From a checkpoint of a small transformer trained on Wikipedia: 5 heads of 64 (1 for keys and values), 217M tokens.
Each number is 500 + 25 x the weight over its row's rms, rounded and kept within 0 to 999. Layers, rows and columns count from 0. Numbers have three digits each. The size before them is the row's rms in percent of the matrix's.

# layer 2 attention query, 320x224, rms 0.122, rows 24-33,88-97,152-161,216-225,280-288, columns 0-111
110:535529464526510465496477477505506510562501498529467509456503514522499495500499486489490545509523549516507491493447500486530507508463508487537459470534523524489510496461538499481493519509499478527479497523523457548546490494492494531501504482509538509526489513494489491508527463457501524472512490497469507482476503509509474454477470528511
103:479513518503479501477507496470483536478515526492460481463473532458552491481498477522516565496481476504462482496455498488473477523511547493519486535436548491511485509511509521510473490517518497487504458495487505532498509533433492497525521517464475462497495479486566480506465553498496536506490504506489508515500541511516526533464483542518
107:510551518512498504474528471464506514523502526532477504509469518506467491507528535528508508472514454496506483515475503491543468501497483527489510487497485508472476518509450498496525484484513545527524488498478518483459512504474508492479478488502491513471458498509463496484556554528459535511540499496555547489527497521523547511484477482516
111:517468493489513500467483461461510488502529462459491479486503511457492511502499507529510512524504546519588502507502517503530464528545520488516521464519539513482551497507505500489476515539480524488468497511449508505530505498482480516537471478501515510496487507495501506532543486518486467442476516478456451492471478484498558523492496522538
114:452482529505502500498512521535480489566506540537528521524449496498508470502502483472504486512489504490519510518493455503457517488466496536455519535556488475493480500482520495483491498532525517507496538482518495537495495479520508508491492513534525489488498504483490472485439484494502509516471526477506458503493450452471507499481547502540
114:512488412509490500493481511515488489448493509538553480515483517508527507494528515490522504502502501492498496498496523505497453480517500448481491488506467498502517470534525485527527482459470487490483514484527543485498526522524488500492511498530455481511483477515515500454448510461479494499474462529514545546485513494507485503486496485476
106:455463525458507500448468537557548497514490482471530464539508494514537517519503496511499493521477534473514503533483433519450501502526532508459491525504493544528562543530516496508493473523524490502529448503514496525503485494510504475488476503506521504500465485515456542505508507496441483497498479499510501474511491482505444517481462506521
118:463501503506487523511520502519492498491512515511501498455464487480479540502481512508499539515508427504447490504537531497446519532499526518542521529470531502467495466497460491492479484470464499534502506524487534474498501535497529473513511477506488493453472514526492466471508506484503493518520537525491567502495513533519497471492480524535
108:489523513476527501485503461460501475488506444540499499506508482545510566503486480505519510535544535514535505495512469501511479499454453550536466461505518491490486488491498535476543519461455505481504504514504464535488496489484479501495511484485499499519477481485495516520504452530508495502502509483465499442518513505481479564473494495492
090:490529503462535495525487521457463458523488490560468495473527463523515519495522477512493507536518552497458506515512524501513487512503458519501498479492538470511456519490500517441495495493511490515493518513491451498488500477490509527507493496483524487523469507480483514561518476521481515484523497492498526483519509485476472531463501464514
078:499458456513480500445502490500488533524499490504481500568443510476492543487562524502497543514488470501539522456469454497460499486496469469526549477539463490514500526533479517516519489474504469491488486475516489489515530545471532496493535526542478464517451547490471488526481505533505508488474504497534507472466466535524502528503471507492
073:502493484524517497540474483505514490520492501466506498490465513493523474536474504445519500525501495502530496498503451477506493500470502511500490511473491473517497512520517497460512538502516487479492520510524537498500513507510526511511504511469446472496511510565496464510529498526509506499536525481515531503487519481551468497471491489471
065:530535500496519514511498480497516547466489506517474495461528496475488466452556493531498490449501501474513516483515481491510522572484529538458491498535464523479476500527526518511519480498520483504531533536507489531501482450451520521506500480507534499513452525513466492480476476496520496495520466486471466472469538505497512494495481483504
069:510538488522525490456469490484495535486537505533503498521470493482550537509456501536492498491502504519458481494500493504522514506510513481483516507557544475524462583487490495486516490502521474523469511489495486461505498452439495499501510504454495485542498509509476470472515502540452525507514510507498453485507524484506469514510516500474
072:549484544502515489564485556496473509506482486476478485494460479542502445500488487499497539511458445475471492491498523510494487478475497489505551512452527516526503508461517517544481502520538485516491485525522483448543497491551519512509513500520502469488536505465459520507493517446496448497493502513519509544490533502509463498467495465484
076:480522523521501526502466481511541514492486488525497490477478494510507534482508498480496515493504528487446493485477495524451525499505506538474514494497539495496525527486515497520457524472480472530508504483510513509486545504524502478491489504496501496508525496510473506461469502463519496519520488472510501466511477485524543554538434479479
071:520483553523502472464484525508505514475459491493543494546519512467523511507481498488502526500486496487519507532519498509468526499498521564491498478511442507496509495526486483491519541510558484517567519484495510514479506491478533466501490526516519517478487473505473484472460466560493488495552470538500525503497472521492507535479505503553
067:548462459457469478487454517492542506442512500480464493525440491482472515535537482506504518517556530512513476482487475512459514471545506518492500498472488472513501457505451501556497514488504508502480496486503518470525488465477503519534477467491451520478485503495515471523494485483523511509502484530481463544519519484503459478509506492514
063:490543511499505512468521464484472426519484518463504468455513505529536495486481450511513518543498420472499503525461462503468522497486490494537486464522498520475502494510514502474511509501495488481486514486476468477511477518493509486497472505502533502482464474490491532523567545501472465508520505523545497501523509493478482510478503500559
089:525478545477485482506495503447517481499510491495488508560516475515497521493490484515457521466529520510506508477480447513490474467493464479505506501477495455469479524506519511468480513509549451511488489522528455517531491511489508517509499465504505514533543495455483500515523500510529497481504489542506473517499521516501471518527532488466
107:531499508493502495476484465534499503445514515529461513509481515498460486473485505512519511537503465486495507445523480473525493466507509478508534485470492454500430464535543505495513476516475476481518510511536532503506504529471526505528537541496487507460462514484487477526534526504544512494488488483535532459486486529537487507485529489444
093:526515509483519496508493570476505521489506529493516502476575465537506520523462512523561455494508476483518483483549522498510485502527565531479484498487495502488523496506513492473491511508474523467461514484483489478511497471529519462487484545478546517497537510498493490448494482511499467516500501473479513535491499521515488427480458486517
101:526487519514503499490476498531467493517508506495538509476517484530504520496514477524511482520518474485475515454544445510501517483512513554502490542521498496484501485472426508475508480503540485503532547460491493496505463530534493463466484533502461503504463520501463539464463487493481471500487450505560512468517493519527490539437502490481
114:557472452515482504473492433475477522543524468531487500512486488516507538493475468502518481503530481511484485496536502483526497515482519485541509495503543499488473539516472508482494504495485472489532505510515430472522522483469492505545516456496473503492515517507506515516499548521530505553477498504506464451508489530521495542471492477542
098:495443512458478483521521528514502514510493485496560532477490504523519433501479469534514499486516496500496491490522544503497516483512437525487536504488489527483502511495523490474512526505467504488512509520500456487540469485527507512492484458512465484534489530485492537485493508488510486500495496485472470470461527523481487480501452493515
098:499435472490508484526458501462529515491512502493462480434502492519547470494451508507517487486534490508435496513484532489540523526457504491519459510496509467480464549479517488485495527469535487524534496505515521510493487534519494471529529459530490462495504498507490441503491492495519505499544489484490523477482505515495486469512492520453
103:486460470525510509553491531476500495515499495476516501513505511466509503505473515481460511480480485506519514522518453510504479508526533502512495529501486500479545525515473508527494464548492507476497495458476442489527489513513517491554503504537537517497497499483494507484475486502495507495503506534513452503476496527486446472525453520495
097:509498477507504509488500485505534496502539482509533500508453500546452507507489484490471523493498494500502468507487541515496479511565467543479467486513504531481457514520473483548568528516516492523478474524490525491493493483488515533489506502464568493493522504521488502515499450483470461498519462488511506504483452516507490510514504532490
164:492513484485501516460504507472510495507487501517467474470578475575519523493476500484506540497495433483489504481487465515492468515491476482519481499503510495474478532508444520496470501501482480465480498482471479514545498543508497495511504477505517536512457472488491487485470482509441478479513519511512488527519526485484479508479475483520
091:478479486430512479491534511527485452544485499484498534513533493539504482498489497486541549475480453512495499519518541509455499510445484456494496455503525474481480518474438513503558502514481459511466492500542430477529505490460510513477517514501535517524478500502516500502529500506496515507487521517533532534517493477485481503509492484472
104:510461538517504486497516494432529512505509471515431524511500517485489481456505470519478533536485528506516497467483458487470482442529524456489541506533468523499521529510526502485472463512512458514535521495483503482502509506477492499493473489482475483528518516489502484509463509531508501494514503575515416471515523508514505520442484503514
105:519469500464492500499483572506502493492503520503495481490481520516482484512515486508519517478503488497507484485446499488531491488561516529487452496525490507493474502478503504512509472518431494507495478483502512566525488510543469490482522496485436492534468510528495473467483509448444519497502508492521540462492540501500422487524498501504
099:485460515509500488524561487475509507501481497502481503483525530505516489486518479512484500498506466468512513498497475514481489578513506532483537522562465510498522504489499514581532472518462496524456505491448476501511489490461495507486474509486515471492457496507494505495511485496418488522485487521494520504455487508478511508472455489497
100:450510513528502498480514517476505509503504485527498476510438492523501532529503503513482481530484511483513483513519496499477547525474516480537507516514529486536471509520470517450462545501524504494465519513497511500528468478464479460516503520494546469488495505487517509510545474520484520513514494471486535517459484484506514514511461472574
113:490510531515513508497493540551499522518516476508511489532492501481482492494458523496500515513502475506487485491457503498527517513496495430478509506516411445556525493472482512496473506504574527518461489509511470493505470501501512518463515505513514512513445474524512481490467501501516489489509482496512484462511494450480474502459502531535
112:513502540499511504439494509499489486497485526494499508536498513508497487495544499511491491484486505473514509534432482494486497537478500480526459501493487454516553500516555504525473485446486446530527509489494494473486526518489487463489528532500507525509516496483506501457475494528433520477480534470509505470510503485494564529517494515556
108:511487462466513495470480446468528544470504511483485501519474516467544529504468474482481498503515515524533493533539526516445521529485472562493475494525542460434483515523499524524469526500464507480478520491487481518508496483467509497503525518518495489495506496494473473467531457508468561506527469522503483516502529516494516480502522491521
112:467473503449512493500464487506547532511499522513444528511466516461468490503511507481483508522526511521532497456448497499509477461494465522545521456502486474494522544489448497469489511471492505481500519490514526517545492462489484502523504535509492499507533503476472483488511466490486498491505510496508482512527477513503467498476500534552
156:476516480458517505529522472485482516490492511503504471535506462564569564456484480535520541497504535516477483472481496506499492524479469472450485494520481495456474528484529499482476522539487484529504487494492516494530493526520477497486511488501495491496482481463499499487520470515503528473501472540491420528502520481485511569492512466532
115:487448455489513494482507473487451522499467500507516490508559488575517542485475483538503495469511488501513492496506471519456486457521481468470522520520500403446476506528519516479500485513479467532503502514497451487508487507500487473493530481500505509524506504475479469541525500513461480487488476538513450485517528514475494496501510490489
117:553536516528513486518499484486470507472476505518504502465458512522494515503489495516511510492458537533508498452460495487510518486473497454523504507506539517462507452488478487512518471496478529501536474484484474486532500483476532517508520497517512516486550515487507454489516488488502520541505487520526530504495477500520534462511491535502
112:540504511514504470491470505508489501491495523485511508504473509495513544503440518520505478459480520519491490521460489490487483471488474394509519519534542482512522491500523502495478550509540492496525485514495514511532512518476492488470487489537476497537459480528485490494591542493537493500475484508482454489476509493493568487536488507494
132:516521499478501510465504548529540496511479478491507486462500494510490423484481503505528479490483463508494506534511453487557488470462495452497483525512495486484508532471488500508464515472518525504566474494499467486498494537489498508534483528496460474520483528481525512540531532499548557478478498522552513467500467532528472533447540499524
113:519543518491487476498486472521493522481497522520479501483485509445511474541572511526511488570512503477493472516527483469475458545511476543489531509487552503499538500458500509523434453490492500490477514467464536492512493456535492508537471513533503514455506493503511483519479482507522457500493494488443512477486503483497515533497471476486
121:487454509500531513444526499534525497540493498531542499509479532502502469510509507503507495468512504523488497490444490503496534472483484532483497512532511470492451514543539486536465500480513474527501496496492458540502467496482508531498508510503476495490520492451492474502498465510532440468500516491524524519489515523493471479478567473457
123:487537438481540482528537482508518481500499538483494506472530521479544546502496526493508536537514480509504487511477522521577490516481479493476490510483438510519507547497472513449471465492467524486469517527494499497486465509504510521529464508495517473536463495492542490557489554487503482493492490518461554515500475516511492498497480518470
122:468495511488500487518515582510478536516528517505528463485515481497507450506495477527513520516468465479557490520507509524498519495509514530452483526492500495483528493481495514552484516555475501469509503477496520539505511522499505460541526515503500487484529492521507504470475493519504523513463516505475513511521506483512542461492499491557
129:500504509518501505507497495519441508552515490482509516490493503506488535505470506519510515508521471525526489530510442497526490519479456473496477481558493534492478475528500486469447514515506516503480522539491458514500502536512500522518530519460517484478462474520502492524526501505503509502506506493508561478506527557505512486483539544519
071:474592436494537488476477493476498489469486481533482515498545490533498506517502499506529503482522525485516487490462542494455504460481440513511446457515539474486488509463490518510517531486540504500502513496505465529502480477509501468498562511490499513519480482530478517433435492475486464486515471491514502485511535473493488498485472489459
# layer 2 attention key, 64x224, rms 0.103, rows 24-32, columns 0-111
101:469476502538493490466516459476489499473493531499495501551508510509498500514548518473484508502521487465566516550507553502510506536513520512475442468512523507519519510506501491537467516449530510504508474469516481450469462528490502511510481534516524447549500510513491546478529536510476498491460517526501532512556535489501510540518485515544
097:512524481489462520542532517547482460537520495514537499527497482485508540507538506500505503464536500485447498471549500516496545466526506491503488507512498465497521525509512485505524544532466498481484530505486554517484477469475495479516497512523487488535457522495523517526489469551518534524509450493477483472480440453482514517472523552531
096:491469535554505531532475504494479468475489502514487450468435488518502453481499496514509491494508462482516492508498496458466540475487506497480512485505489527498535512503507480510492483531507457507496477509505498482504497502506510528532515440510487500496462482541512494507523536533534506491493469458528492481497509495500516508496482494516
106:519532510500461450533472478489489481501487552474460520490495558500532495533498503497465515501488444512499457505513488495560499488550507474481497481482475463484446451493465436480519540493511491545494475506514534521478509530504477491469497489518516520487508478494532535540519471468520493516460517497510482545488496489470525476467516501495
099:532472511524506513487527453525487466478533537488497508490498508459508435557552478519484504480513492502483495525473485494513535430466506544521536484504499550543463457516454544495483498521453486488490532510474517486442529493527511491468499541454512528475510489509523476525452486470515487487470505490532491478504458475541511500496511500495
107:497478525490516518526509510476462522522472509497427487500488506504471544513462449506506510517475486486540488544473521473532503488523543480484527510454519471464505513508560439514521523508512469511490541460502498514499498505486547497478503490484497515509471526480507538492477478521430502475462463521520518495480474506503507517505484500481
100:458534458520506504513495494481492450507517494523486529461529532497495470481530455472478500546477495501450487480512532495479528542514500457518476476473528491526492492489482465441523538482501481491503457533502488536507508498531491516457465502497483523484496540484549511534490493474493533508519507457554545502464515489525475488501495461510
115:518497511524502513484472484465496511472489533485500481548497532520493481481533451501502491509562478534548533478518469522550489483498507523472555509539500487480497521487512522521517473509477489483497505482485472455533502468559519459529525439524479504509523485472508462499474532499465489497494545488470529518487491509482519486526502471490
078:537478513511487557561516542516530528505504531483504478513501509472511501515470524512526484474530508537503474483503498510481503515533461509503564489514483465500494536522510471505490492490461474509501504481499484493547504521508477503501514478493527512498468535472510483504491521530537515479484464478524486500484521521530467547552470451511